Weights of a small GPT-style language model, trained from scratch on English Wikipedia: embeddings untied during training.
Each number is 128 + 32 x the weight over its row's rms, rounded and kept within 0 to 255. Layers, rows and columns count from 0. Numbers have three digits each. The size before them is the row's rms in percent of the matrix's.

# down: layer 2 MLP down (transposed), 1024x256, rms 0.0548, rows 736-788, columns 128-255
# up: layer 2 MLP up, 1024x256, rms 0.0578, rows 737-788, columns 128-255
down736 099:143216086162160103166214153129161143134150117089130098121170155153082125127121202130101117126104122132084157182155067130096117126142126119140137193128123092134150162143083146209156144101132152139129103190141140117100134140137111133148145114047116130163164106120106168185149101104127157078151130095106138117108143135096122091109112144082182150112132142159113144119125181136140090152127
up737 111:088106092129134121174124117083099100154113148096103138119120112127052135175143125100179173164101147158124123148157136072106167143137185121152137087135117101127155071158168117158158177117105080119164143164188145130106138170158106172064104101087112149173097103139175184106112125118120083139144128158153115136114120090151110106074114132081174105146148128110168135136106080107195179137097
down737 109:074124153102133065094113126142156142147123112125126159160141066096120126154158149116090156119081171135158091104121074150090141079123196087165111102126106139123177118089106152101154089207091171120090121129100149086149060148122171106182090137176159105141130066101093134121178152129096109158196126190165141083163166150125126164139124140139128178132119226187143096069146132140142132115152
up738 043:118107082129141109094064174120165138137122140159122132166119119076071162152130152095116121161112116089143119176171134128150109157093086090109109076111135164119044081172200091154105137115093137129136121118143124072128136100084134162090160159104162116167109205148146159077138139166171113134130146109123145103191047155130202101125139113103182106123122138090131114062129151170142093108146
down738 035:136184136109166169233172123124088201170101103151109050118170123102116106135139104150137104161150116149189149097089157117113068116042120086059056071142141145099100225122127161103146094078123163140136120143144112154109141175147171130181126077152098120109152142072135086105120138135153164121120095124158131132105160096144100115102147155124064129090111118092163064167140119103080116158150
up739 102:176129116143078084226173121133084146095152128121171132125111142112056093081114146108087080102079108082109139149146115160153086117152196102152116092098149140152168109092128086133185139189074173125151148086087139110144150121148126166073090142066090102138101105094138123176148094152131174142148145103135112184129115100164173080121130141120161159120104087146159151079167141137139124131087
down739 106:137103150055144131158159137118096153117107115071165171059108127091167115168202076121114123089105162107150107184136133162127128161111147145153122073168165102095133147112200120150133101111101168090118131089109129122154136147181086099122106136180111143089084139142157143114128191083121142121130096217170113091114152121127088160187129134127129173082123130109190134157102175104086130051131
up740 110:175098146134171115106128120138103159086128128091169102101156096102104062160111165126156107132122140120105171109104102104115096168156144105127140117134093153144102136121083149131112200137102167113172148054111138145100121163087095132077167131111100177152146086171114148066072130154139132124081162101155114162107098149147119081072123135073159142113122197132138176028153165166116069155188
down740 108:191164133115110127127085129157135112055134182116126067168131117158131123133138179057116102085148111129099131138161142154155113130139200186173146175058082127139114125098116119182070131123146101090136112092100127130129146133076145109133147158136112151110165191119154100066112090079106108145106134074153130142087111121112112122128074115102137047093129103148188096101131212137160083165106
up741 089:131086159119132085112112108076143093021105159142092095177100151094132111135187146084085128114187061119192121146194164120157096088100145136097151090077098128158119152153126072174170163170112196117173161139146099168146140086078155140078115148142122175136099161096172169120149139167099056151181121142147157137122097111133163133172145163098101101074112115132147121106052139117101100149176
down741 102:076154071137147117143104131099115112166093160118112087080153166155120078092149146143102115148150162140086125127087131120216091117095104151100136163169105106142142096153094076121149078107133145067197099158154151144087114143127176110118085166179135123195188149167114167072138135161129155157101139152103128130078124140047124107131116151148107146117135129153092072143113119126154163076142
up742 099:141145131177125118141153221120081182100109139126072147172091138041109171145136111155107111217121138148095094172118185105190164114138173090138155157100141132174105091181210157083161125167128127154123075088164145139158094152125121162126135133147037117153114133130127104110142097112166096150145108151125084101205124144163156138092168115091111105113179130122157094136197107148157153158076
down742 100:113169085135116146162179089105145122164111125152119109115145090108147137147156164140087104074167089108152160164099121137077129227143160124130195081183197083111112127184106070183140156114170130116167105092109169151135136137181126140154094117169098118124139178072164125117112094131154115135090193122126117118095162114119142109073133090103163066107085098109113057085096106158126101109115
up743 112:154075083138130049187118102136115099207130132158117132154107123087140088154152145134195134149115182092196164095153121141146146083060129156124155088116127115080094115111124135162122131147145098174074148145144158079144149132039116118165091140080094104080116142149134104150132095144104137128142124127143120163136122090145169159169103083133107099131132153100116183148173178154088082161146
down743 111:113135194127099151131163141118139138106151121099129131123128094147072157108133153113115094110139146165138101125128143104140111149116128175093093062150206109138152119167124085140160036133105126082187086152101088144129118125146135082158175093115152171143152130105161136185075089120093088133159104074130100109061158150194156150096107134172155216161081121063092145086095170146187127094126
up744 091:148174121103083109184131064139068145195152076131129123159149148136127135119179178102136111166148151122150142143098155164127173137142164117167163090109165152157097083121162132169108132114128090106168115075148114111105117110172107131125158112132108150125110180122157091133119115088115166117052114156098151146175098205136125160132103098162172156117081078129146158100135189136157175099103
down744 088:131149144116191115161173145130126155143148099117220083136174113092153119048119158129132113142084121158142176127168131126147087148160183179100116111144105176157136187151145199132104132168110090107150110109110168176101113091127101120103160117169122130194135135111094124143110110146109115081037110098106135132115109093107110139107163116142129105096108125107138114108127081110164173113113
up745 086:196142127115073111121122119129155163175166092118099052151182116147165177147095152116107146091138102065132122078104178128141148133092105152160145099158137196083148168133134139135082126133131113164127092109152152114138180132155122108133131106178144116164155164146187129172100195121080102016121174072102081152144094138142111119075155118123138114170050183136124084147085197171100140203068
down745 092:148118183119084102090122175133137135113100142080120173110084117135128187103105149109146185191143136131188120114128121107128107151122133119162101120116123131143140055102130109118184135128066127122125135128112100114169158133061122142175121113134117126108142141121115118103132151124075094149111143132131085113135101119131137153134106066134133188112078170166143099194154110081160133146121
up746 104:143107122183108086199107141154184080100168097187101101116119119138092131120103140105173135101145093115186106130179043108126152147099110057139118133118121123165127128151120052145139143105106193141065140106128139139133138074118158164113091150088116093148091145090148150194124158133138143113201103099047152141150120127135139053145161155116206120188110183087085130117080177109175086088097
down746 103:096143127135081181150090146154169162108064111142111092082149163114086136192146151080151090112182159105131113165089124159067143115114090141083132081138134125153172139172130098156112161141124160105117149159090173128088128072102125157128141125073166129163136104119118154168103100128110108134094161174061137179127166156115162155096084190100105142140151138159113219079136137143082095115109
up747 099:105078137118182124160087158085105139076169132193117071126126106120122159143108114138111128101155196157187111046117091158156116211125100066055115123117144176132152056094179131141100190129119117100154110144103105144151100195079129140141148148112077064093144120108151151147090108128101125124167148194132128102140121103127208134130106165114136113090042140097171147102114101138131140154106
down747 100:116120132152114175122108140097093135159142130151150141088125128130119119055115090165090171084127115148065149075100116122133145152111124154106165137117146153094130114136132136210195101118200127201135119107121145154139134186104112118125197095182106061075161137154105078122123102076054119093113114153110095118077108119090123108197107142145100145116109218120096085126138115135137126087139
up748 103:097141062116102036147105093111111114114120139137081073136171139159124144180108139083100143140049083174107110098149136080114181158152153113126088117113154132123153122164155071129092095119120089120127173115179101157070169181108045136087186102125171200162094110157127087168161145160133159134124122088126157158165180111133112092138087169106180131141108120138137118123109115083167127134116
down748 103:126065112068187049199132157150092074129154064111130142072163107097140114088154117089158126141119145141166121148068115129113142095114089097097091151117121129129117119070100182115082071134124120100144213130081136158132124191155140136160093165119149087068144099119107120147113149144143141153116079150143145193124118164142147099128116090107154204101063147090143140074145099154143109134116
up749 102:128126087152165111172110118082141081118176136133046127161043164143112129178155127135174114136097139099106131120103113137150167155147147161070154115070119123121167107074098054100086160135108135127081085150174121100123160071170182131083161111118142135081086135094200145066134162156095127116126140114125140165149103147137128176166144072128146143146153148118122138136099214101083123161130
down749 106:102114096122157117146130114134083173154150101148097161179172135162122148127107094154158086134174076098107151124030132182088123107138153133141101172157127172139185149134124136091140110068137151131084111162094132099166176098116192175188138149127171131105092069127161119075130156045063090082094096126096086125109140112092036104132142153189199151123143113140157172170138104170102142172161
up750 100:126165103163161092106096165144179176173132125118110135135116166138168091115152131136169160198104106069102145139156156162138194132111117060077039108169229104102087104154158126169192164200130156155156161147160132106155137119185121149105115167148079170129124120147134163166133144149174110102097113162165144123125123112064119132070155120158157068138094079134165141111113111163119093152095
down750 102:139206077143089129141098115094108125133101167090124170102108103099158086158130148120150122156146122143118160153132127147038097123088091099120118127116115132158079117135081106158181173153103239153141140124157129147151149132099159099172148134106149114152113124110116127141112132144162122151160100083116136116080157128164112113072172132207109185116156099183135087140086100100123142054139
up751 102:109110088109082125154142120127158142174129151114080095184128163147095126185194132144202097127066122115122153160143143148142150137050130152146084118148153079098105139116136126146103140162105147076161074147214112088160131135088099138102112078099074127155054115173142131088153117158128125106110150113115169146127133098125124158105146132118139096076117079099112142137140162167145109082119
down751 102:183147158167074110129111094108132073147119111230139139105117146098120132101112073113064045036150147117055106162090137117148148074109178183151112157141144129129200164129118162132113112126167104187121124153145163121156106161086204104119135134170117106173172135110104134191146143127115107122087089109166121112103136158096144153111112189132114114096066151101146094132104107155130150098146
up752 103:113130120159088182197119112179143119109177143152069147168109110129091098176135096109170134185095125155156157153143091102166174134106072120057151114114187099110127153133117101148121140173106148131137128119059158180094144160162091167094203155084125125128110096132151086176170053161150127063160180176158164157188080160113092163135129079127129104147043068112143104136101154122140156121165
down752 103:137195133138141105127160079096152102095096116159116165123065109138113069105121153141138090144130113153157148174183110131139068102092075120116155139100131114125141123105085115252159139117145179121140165081089118154157134151118149139121194073153184191126172142156166114112135134067079129154155102149145078167193202192115134148155091151081123126144101130128091135125124086131122151142155
up753 096:119139106177157135162064125082128138113127149107086173118136040104196149113170133086139094148141104144102210115175150128155189165121127071158124128158099158125122090211165117118070176110133132119167167090123121102139110115189104140107131177139131157135077106111109121188102128097123040152149184052134114125123098147118150083074132133112108113092167106131128179126167205113129162147071
down753 099:118128056133062103143131067081105122125178167167104141138092118186126159122120167100161086121129121153136129088127145155140098157146107142145096161128162080153161127157132102113091124076180089123145113083225137132098094139148122166168103123116099162087123148138167156165160151137143079141126097098130108112109213124107096135180074094141117065079123139113159197181113121161155078118146
up754 100:152083074147070115161134085133138119107113102133143137135078117104116081116144154111182108176102164107152118116123106161160161176159148131089124142096123095100080135143125127141193088146136084155078162139186131145152113202089141186064145128088129149126165111142080123151110182159127140135123126097121129115231118178112150114084138165106141139134103131160115126121061144094144136122163
down754 104:094095105122166211094098164149121114137091147075189158153132089109084094130121167165019126138182153099133086183126177149092164166189145119135179098081119173125135104147075174141205121048140138173125082115161119102122117101100189183101167144124108107130112116047133097081157156115148185061128104129183120090115079143126108118106137137117194146126095150147140148101123158121099140138136
up755 105:125117174102134145122086093059156142135162128174134104111136092115044082170089132121143081110089117092131147171102108112160107146138080149119141107094116134082107107139097093162138147129116146097160126161100166129126143124112175170090189181124110132145128148175213171103169107122146135104139154094124189208180115130155168126133118133103137097118093114116174176116128108156185145077062
down755 108:138158119083124147096176169109098121137069033158092103146116129093053133094136151138129128122219108142139117115091127178178106085077143222155172168154130131206097128109115136124097148069076160188139183172152183146147137129155122119098176164131120130151149118073057207134112081101132093103146084084128113128076133129078121150124138140098144163093088197161137157100161123136089125065164
up756 103:147138129166101068150086161110078064131162159124102170144145105088104094100120136151190203142106101180173124173181100114124153157138117169169142088118110155163134093123174139149168143131095123117084075100194126052189138138157130143131123154162097100180176142129170092138148127182102098134175129165151144140133154101162218153153104143115153141165164070095122216110139131154107164125116
down756 103:164123122155122095171220128094141142110142121180118052159091151098171120133138128167180077111100148075175141076161090092123128164150109178075084129168109151116172089050192172130144153152173059195132112149147135120164147099107147119104141084161140094078131185059110146164099119129121180119104161058115139104129136106124123124101172161096149167121113141057156109116146119178060120099141
up757 104:102125096176166159102113122120170115095111154087101162144062113109132152100156114092098103185134120162163142175131120155163153117143125138161108137106072126106153158122110111113124167145103106070118131063162136193117154135093135154132218181079171176103162163110141080115111125160175129175128191119152140129173092135128116105051122105113124060181145196131089146157126185186065098079139
down757 107:088102114158180201131108148101063126116166096104111104107129113138208087140121156118121166103110150143146108165142125206112201178140166135138141109156060118131087132159127135133178099068108117141185181108096175135094116112130098090137149165125103134119158145094084150131131114088137132195145160111112098129142136129164023156154122109140113144174105114153161173152122055165075111119121
up758 115:160099150121082122215081127058072106167161069121129097141052116153126083080152151142099138115064125104083151138126143104122130201100149165124058125081084152067105077151183159182091107184106089128106108139131126159114128113145062153101151103131115135181086203149161145136081158177134085103089113126120129138142096095177093108139138145132172072110138126140141130156147151190122169137105
down758 107:122096126163148156078153150150136151114123154093158095115069154146132108106108154108111090123118081125140167116097121140133087108075129146178144104120184112118163137114094154151131140119178110103153053238099086135125149128157128175106129137160095133121060153133125114076110178105161169108117128114125176146114163158145095122101129157167131109162125122188122062149115138101129116143202
up759 111:130073129169067150102151150136112126094164120139152100137176163093144133106068149131133113150125166125109132141145137141129131159161117141092136128172121147094118096074124037100166142158091131136123122102177203083098141149120078194050137130080129149160119144152149169128062166178147135069132140094218153209104144113094103159089118100104135131077121149147139168150180138090146089123132
down759 109:113135131131146143082132098206151131142152163201135095100184105124107108120185106076125139059118063152083133147141185120201199086106162034125110119148128191096118132161088123089145136138154136120164190145114080132147146143147104146121158119110135065148109097159185155164099146160140137088097174130077145173070158110067144114092119095118168128139122179143160185107189081149173118048137
up760 107:119129146113113077076167107103123071150159124095116088171135087103150059112134144089190166150128154131104178104149137078133141131142114144163153075155149188103095120055102045172049134129127101110124100166133136116153180072117066166047154095101098186183097164149142104096189157119129083087131167152134089077132122135148170196085132151066151101190102148126087161123172134146182099115162
down760 107:154119180073112118145135142205144121094116090166134094120141075138083154161168186143187039132134128073104167110105109157144055167148130070099130161025140118126086155128120130095200124096181125142082088111076111084108175120147205086165158097157171129116153145147140137145130164091175125074154122178068160178176131129163136113151129169169127112142107109066110171146126103083092140112101
up761 117:153058140133112136200095076094155132113156166114168135162143071138133078132168125158181102134154166102147154103138141121162166162107141091195116101140083109163153136107123118175171104146123175144116143083108132110071140045120159172084138100018134121098144154123110146122127122163189121030228108146095101143101114163123150102172059086145152142105123140134122136111158119144110164110134
down761 115:115173126103145102164097145125113121204146102135183130129149120105187071128162172161087103140111119187094095098118150160171112108137095133125128161161174116122113129188183099138187110090073162113171142101153104100104176106145122184165142113101153195110116107084102147078084089182105143073082083123055103190131118137116114116136098122097100135104114133089098137156126142177097202185109
up762 101:101146106101135111167064159103148106142126160167130133132110137098066170113139114111170109188112155134062155081161079086143112123137070076157137169096096106147101126156164085135086082231127133075137100144108190158123164086185122138079117177122118030119096136142148135129119140141099112096127146145163177128108121199115156134131136077104152071151071106113089115073094178142176134119084
down762 105:064111123169081143102113109107135077168157067114088117097126063109148148149162176170162141086143128058187148102132125118159119150156135163124172152178117161134136141120112082125160087135215091115123089142154137158121104159104152187110079121109127139126071155125081124141116117148110084113145189164131116157077110120112146175087073114147226149120106178144086176138092170105136108069134
up763 101:128125159151211107092143106093127119092123125054134118157120092064081186147123160092128184120121168118097128168110146105194101166075088129112152122117098189093151122156123073106120156074074089108171148111120187146121157123131107156114124158106171140207101147164132168106092135141120067126142157130166089152130137120121161116055081133054125129088168047096145139103129137128127154133114
down763 107:077094122147128150182190128085188168132217113064126189147120159115076130098136133126170095126102146169118199142083139143117110120151146148119102094129052114114105149102170127085122093121156207127115133179180111139121167111097078112114116179172150119160099142116086114131092170121122184186146147152155119129152158124108150160105098161126104090192145178164162148101168107091090128127132
up764 038:145127100197159136152083134085144139132107126135155130130079098128127141165115166084163176159102114083133128165162079101129128162065147069121170098080118126046087108159131077129105118148130089143145088049138166119141105146067140184123144143066124134118140113154168095081142100129120143085103131118113127145147122138146174121111096089032168056179129097161106110070091145183142121113097
down764 024:137133095099157111109203169105161137150170190106104133115135095101087083159128081142140097105163162112153178171126103098131101156142097126132145176182158159153167103134087159122172094137097168132127117137094164142169125143116126118094103142156124086078160140086103136132170105147053115135151152153085123116073183056154101166214119156153087175142165094126110093114140080178161119078149
up765 103:155131084167114121168111160159119045085102090179125155121147092145107151151196177101124177207147098090109154074115098198141154114128069147109081141069121149123123114078130135153093101097136168147104111174175173116137105137089106137075117109099115073091056113126146155129110166146126137094087099125132105103126099100084143133116131138094145137118159132096086163119080110134193107119131
down765 102:096102078083144150125151027138115148198133102108113098061109098137150151133160149110143142093075172061173125113157057139134165140139129157133163115140082217142085137179141127177168116233188150131152104098082104180159059097133132107114106183111138177145122200140122119160107148136128113141111147122122154136096132138166166143132072093111168154129078117103093111147058149077112114142139
up766 035:134099067167102043145079138119124131147098152159105158166099146102112133156100184120141156191149132093181135141128128103145151156120138140148096054101123149113139076130169110167182140148036108164119101130137152149197135100127106156092170137102085094119103107112118178137159123216134092090117181124124132142144137119151137067095113144081138089141122126095173083037122207077067106147100
down766 018:136172177154069128077187153140062113095149158163130170071126145154117089137163144143119133105120115174160115185121061110120114115120134169104111046099167119068206182122159162072183123098154140127149135119094146124150112102085126106123159154129124116158083112095120095185139133094143176125138182162213171125121131223128197119084150131084070160139139160129049089153141127089161147160125
up767 111:141078130143035120155128134084154156111186121110172093150094101073105087154174160123131090165137096124126113160124153127138121130062128154087096121153189123116076107136203090134133124097046096098134170105118154118143162111077089103077096152098138113185101153111176106102117150100184103094101128136172156194184079158184147098126177145124117136102098159147105108096072093189103137148144
down767 107:087098101146095135158142159123134137151157164086108150109145150131122118137155146148115117185100111180156155206130127114094173116090151146154030123102175093090135098093155119130111101043121094087117189058156144120102115102098096101152073137145150119124107143107132090159131140094140152125111123155113161123135127118142135096140202117142128225121112136127113101127160061129092143099170
up768 089:102124134138124108152144117062086144124129176177202099159104077128112099158123097163095161136121079141101118220121166135142141168122166136141105113126099184136119129108178128136135123200146110188126115114152145104142104138094098177064131120150115134162124224098196128191106127182123116107115102114121103111131065110122151133094130177159122131126161083202067133140111099169099109141127
down768 099:106080137087131146145157053124121150084113154089122127155148147187151076131103114107055135118111088165110098165129132093132138153111145169115120119134143105108133145127125095129165132189176147105116114108096070184147114096130176140140102114148162125131104084094131153135165149122128175108118108073158106120124156178127103163149120156188092099140184162146072087082133166081143168121166
up769 101:109077111126135091105179185064132112147120122190105152117148125053113152200175134133098176082143061129186090091094088108175146111123107042121092130161115159118130120129176123185141139158146137111133125110153157100089156120138160129059122203127105140110144112169156136181113117144160082101118115162097159109145079094121133164159157165133147115082092083121117137146110106131157076120135
down769 107:133172143162155125103171182035095136130096174135119129085145141141153087136132110095110107059096105079121146140118121119117093147162103145132087120102140167185144169147137173116140085078110134137166146128145064176121168131179098089132137136130066073134105100125140134154155151091111142137183096156111095083123196070119143077168122142136169139098154161124104136185090094155087085087186
up770 101:090142170131117109203120135135178095105106140160098090134089099134138097175095127161145132120115123063100153123144133126147133139151155088172142103120103102107118113183179124143125081143175120167101123118115109139220136143132103174046125100127054145165103159160110126138088102140097101121148121151113107169183124110090120099113178109111167117182098130118189094127135155136084160158129
down770 100:100161118139061175098068118096135090110110130129135102112074159175132128189145107157145148100102169084100096089134110153100091168087151141153121109151121086123141114100183093107143156095140189073178166105119174088133124135136079089207162139077109119097132069126108143135095110121116070125145142153117098139053178099109146156147152085126120132158102129161138134130124021101109120068132
up771 099:138065090154138182159099130095162160149111132107129072148075141119099135099137150117075169138118154095108158094150110072144092145161129115164111138138076095126119136173147080160124121164129084115095118115127176086141135134114162155104173162050168058114074132108171153134163113167060107138119148163127140095152131174114134110071170184104121117134105157098106153100117098087128182117179
down771 103:086106080050106147119152154078093142112095156146130111134108119122108148116118163086111177057066119155182186143164049134109107176145095156105168156162072121115133172129154160115149162100159149059107106053124151143097137167142170069158129147170139144161126103084087093092134090081143124167149160142094108137104101132115107193220136122128150167127146179102098149139158106067133106143177
up772 099:185075112174081126123092223133044136112137162111137126130157087098176087149172148135148141168150145160199086116110078157136136110112118144120096094163176082111140145141130101096132123124180082158089105097172091144054129117150164088092159151116108050099106122149123156217139155115137170123159155072125107122137142145131127190137113101148160110072080171133142113182167169128126159168090
down772 099:086061141091114147095095112154137162179064110124132113133118103114126122140122177116156123126198129109184182096166138117130087130166201097110136079132162148106109115125071166151134027107139093185123193135072124168122164087136168105182109165184174145147089110163117138140157106120142121148151124075111130144139154124052183139111147123079216135112110114124140139106100126129092133057143
up773 110:170094088137126084095128090163069105096138110109144143104113142132094121123115195130123141124109150113155137173135027164160173117082139147087102112105132120120086105102173129105125166146105099111156053133108111117108105077145142166091130098110137100126144184176089121112121138165056099107136170107093126099123099187123123109120120120126148126089173123151137136123112207128125134150107
down773 108:101080183152138124146125148082174154173164086139136091143163070173147086094166157187114159175067142111130177210113095143164147068141157078071090119150150099148105072099175117172127114028134166099097130144115144136183101103096144115191068114158120160086150140138134135099127090107173162120135160121142087172093147138146150116126112125126108095143134100121126157111120145123067139177131
up774 106:179107126130103077205143130145121106127167166084124117149130188105187147122162179068067182195128130095090092094137127074142183132083103139054187099157131082121127132113150105097059083138133171172141119128150121116113151119167106124114189088119133178074132146129110167174067187157157060068105091109184087120139118141122180139122121156121081125164120156148140124125104199128167095172102
down774 106:143082099129118153171163123164168108140172096134078165107105106086117151117111119147133130149143133122103090130118147169142122136109093158191124127154151081152175089099069079125178136148082155143144167116063131171139133142099076170109145129179152102081153114110124107136173117138080072167168149101163149133077150129149088129096194131171143129129131091080090186169010135136173143174170
up775 091:109122091113162125112127134147130075142120150062150148121092188151135168110206106103150121140132172029140154142119109116122123079125106151079108145097070185088103109134132127063157171123144129146136109157073121100170113124182112187043090120151190123139096109144115135111098111189149088141142147141121193130168090076165127137114057076117118132120130100076137072114150085089098106145115
down775 094:083111096158124151097181132126081128164150047119155151095031113095154118036134129129134121121114134081103152107119128144126164149117147112141122072116082126108089142093154149171184151144109122140186176100102077081114112104126144216060131160073168090109140117168135127120046131073170089120181163123141145114182130151112133108125152133189119121094169114200109115123061127203146145143163
up776 094:164145121104142105221135117087144120129132119154172093194145118162079145127155150110176171114149145155130119125133113135180141161140132126111118115148189109142117100137175079151124138204108150121102095110139123125127199085018098123146170143124072144157113137090237152163149209104182122176135113159133149196176152089093112165167154186159135145139149120121115136176122126104146044118145
down776 096:152183121128197124101090111167129137142062118107043130093153140158109097129106110087155066109076170123121130117148118079088098145116109173119125107114134177145212167138083110144174126128126102086127110098165140177082113124135106078130110199130128106156123151146066134145136109151128090169100126138031157128094106151100142107112113137116112183111134170122075154043131210161111156144144
up777 093:166171109130128144075133159115114177148130192147116148133124084107093148138234137124191151082062079067164148137200119157107127131136101101130110123071107171101135112145113087117152125124140145155121064115092167138161148110079167141128151084095077182122133107120125074133123147088137152085163113082123126183150139109203119121088118082127130152150130171153139084086108127119146147185153
down777 088:183133177152183139136138123150142181125145135138128078137139140128143084132108106109165097090121109177159158115082182095140082086119126114101134079164120130133162158124138139089175079120084177085099094141088085110104136038141138080113138090171096103191150121091109127047110118137156093098105113086127100146168129087057187169123146080146112105167128124102072140089103115142107138121109
up778 106:134083117170159138138114100084118104130140128164067134169158158106148103054100108108143165140170126153113173180140142122144176138124112118119118042071133145020133130117129127061086109181141092157173138151126169127159144111179132129119139136120111097187146094122174130153160102112079125153136151094114142146180115138230133153130130154138184106137107119166203105157189182100100118107086
down778 106:157147142143132117161118094117122129178145126158109135091186109071153074133079111109062136140183129130144124079103158154138098098190133122094147078116088095111144106094088129088118145141120107128157094175209164127148109141195116086101104112111120134077115146132084135157142127110108183118100195123146149154146190194155127115160193138178113124115055122171133124139170143151192131139095
up779 088:104108145111178143082042069121082108151155139124125133152144112134107164141162126121185161105096141121162141107168114130135135187109130105094154113156087188099092157116116135118102106134026162144144070096155120143114055117148135131193138065082207082086096176132176134137083108207127161134229116128123086068163079091125161145127180145151111112115119176096097110141159091104178076080212
down779 086:099145094131184103094182089146131175152165068182087055126198130044136135127102057146146150096141145184128165120085115082106127118141123105143090081145166131161161110138086114126124115158166146089140091137088136154122139118111125096128198085151170112145129103104138148074125088152096140084144099112071123105149146150116142126131136108081135132129123125115100122072091115110098162129136
up780 109:138124073173143097153090115149099074105127146101149084136168161170066132098152138111145122126138139168094090160171141162201133185125138136162102080167150171162113099121122092153134165169100174075130099079175169169077133132134131147128102067092058118115074129085118159118154107127085142123124103122101120114152107097092164128119150071124225102071104125134124139086142146191137123115133
down780 106:063157134149155118195104138106141134172141081119209135097135125142104107108129112107170083159068076120099145091128095138142157171112111105057126121119176125144105137160140076123158070132130145107138138134071119134104122088161169106168153137095113131184198103082153133132084142174108157182159147128150076146154112141084125123136126112148165097124080114106060169152156172080117171162148
up781 088:082092162170079141133098109116221164204093122171119078163139129121081098169102143086204107120111131111151158108131124147160165161114073125099158104168094089086120111164160079119154107128154084149112100096095147083181141185118118148098151077139118157101086139135145152103142030150145202102154105185142135147161131165114184099130134194091133113118098072174129170095184111126131151124111
down781 094:121112141085090058109134075138160070078180073167107172131121158149114132098154148200092163121181166145107151171161120158121078104113157161112172098158101112131137188146077140154130131085155128127101155127166113126127127121132113113140193147119087113040116148074135118137158125108156107120128129095041144132118129163112140171094105148085135074081152121114146135125137019128158098122120
up782 127:159067130213101070133155123131100087155106150100102089122082122147141092170138134085145129162057168150119132158093085131170190121122162064186169123161133125096145067145128045067191211150020115085078079090186110139126092103103147167081099138036070105100113135118114156082114119112137134116137094155161114132151106097087165097138148093121161119135187080136090171074131129134182080101078
down782 113:138201213130051091146173179165109092156070079142186100085152180121105108111165109168084104133086077131110127112100041158107065041130168083108092128152102132127174115108145126125188125082139085098120126148110066140127116089134169152173161174113172170107142070096126128137109076146106105146100174135135100167117145074112169111159157127150173141103132124154083157174130178109107114087156
up783 104:113089121116189142165121135105149082140103142058175103107140073050130186132172176136147137141151149156124101143150202139143147107159145125112061094108095140098105118106184069125133093134116092158157123083118153168170125180096150128107127106049156131131112118148083161205219096141151139157118108133151101150190106124135111168094133116103111164078145135105125123108133137123144144121141
down783 104:089137150151126190130148065091076091185172149156107139057114102066117155144159133220147168058126110091161130096099106143085127172182109157133135071078113083133137131119106112176129091123173100143198135125144152107143139158166140053143128103081135121153151163099167134090066124069096166111141149089138114094087083111050104124099127154083156141140142090136132157154101115153162179131140
up784 100:182100106127130149092133136095071149151236169090102193159151088129115122156117130121072147137145119181131169129173116116142138138111139053150139112193168154147152120154202101112115107173094125141109112135140142081137120173147127141118145136136093124164134138184138079103143123130129060076094114102154109095094128139122169146114150130134102146094101108103154194154131126158149051096124
down784 100:213154166179095160082182082197088082057203133146139098090156160101108089107132188088132118111200122087147173112112108125081126116101063117099112112158104138141094169092204060144150118186128130123161099106121096150080092132112151129070073145125123191127170086165140121085112126091138113115103116158122097129073099123072152106142084172148156146140202090152159112111058117156079137107188
up785 095:117128137097114109160132102063188085123115149104171120136048120085178124118089149098138148161205136152176126125170185073190164147163152145126145074101160082152135187130151170124131142129092109159110149116134124103067118105134164152112131150124107123122137176111133133150109117206091115114112132126129231099133122092155113105108142144121098131121226116069152134142076138184091052157163
down785 103:128131123086125130112151192134095113144111129142164109130126116149123130082158110169084115082144118155129108114160110099138035176138116127174142100119186093111187106150172129196080107054109132102130133105135096143114187120143147112144106159111102121065171143084086126123136131064140208142085121102137200128103113140136150150047180088102131127157116095170132106112127095087132171093158
up786 107:171087168133136153149095145092131087101050157134098114089179165135132092142129137133138090145049146107133119137117101134145179139113176091128071097049130157156049131132141097131182163142122113131115084110094187128143147133112174207127143120097133049100124108141154098114083198097129076149175133102094121152177098113189186121080175125136111099110057091143129151138205128121089148163061
down786 106:108095103090177144148181187125177177129108133136098096074152195119140130158141185131094184111164160137170119124102130158106127163087088110094141153094140091173134109107070131159118111080118159118178155157130133155130097126086083151150141120123139107162110151118193122123163124094124186160122143105082095148153087132118105049173117164141141155161143101141117154085125051122176130138210
up787 094:137116091128123111114110137118132143031168162134054094132134188073085154211133141116071134141148120118084069161163176099155129137124181154148131076156141140100097127140089137176184189148108137158117112018133137176066165112110093128106106096034188109158097163128101108129140152146151068129120145160100088120155138103115146165130200122152147139071130130128121094121091155152108078136112
down787 096:132088126153157052136123139179107089123177136163151175155092105121119114096159098159187110157087105123122082142051032139110145128149127137140107119116137132106146142127131156117090111114139138147086070112141134105189108145159058168118121121120080145154108125143112102086142084167153166156123123183166122144178167159113126148057153167203094086177135140215141120129194170133146124138125
up788 097:138141100137132144124125169076141093112153206205129063170134218110164123246150182118143114162110132072099107145171149141137120119092175056179091120160117160104137117149115150116160138112122142121072122071118105202111104110070165138120157115119149092098116075159093122134150138060174157096173152129133068131148079141094087094148156144088133113123167135193170061102082121072135108166114
down788 097:085130180097111136127152166169157124153071147146132079124155067126113141081073082129122075080133150154153142125169126138028119127150078227092166119123133062170169175169130104147083089139192117144128135073122150090151099124134110116121131133138168178156108086146091160129118153163144075171180112134138123117144126103117166145138124115195148109108116128130130099143092190099158160138118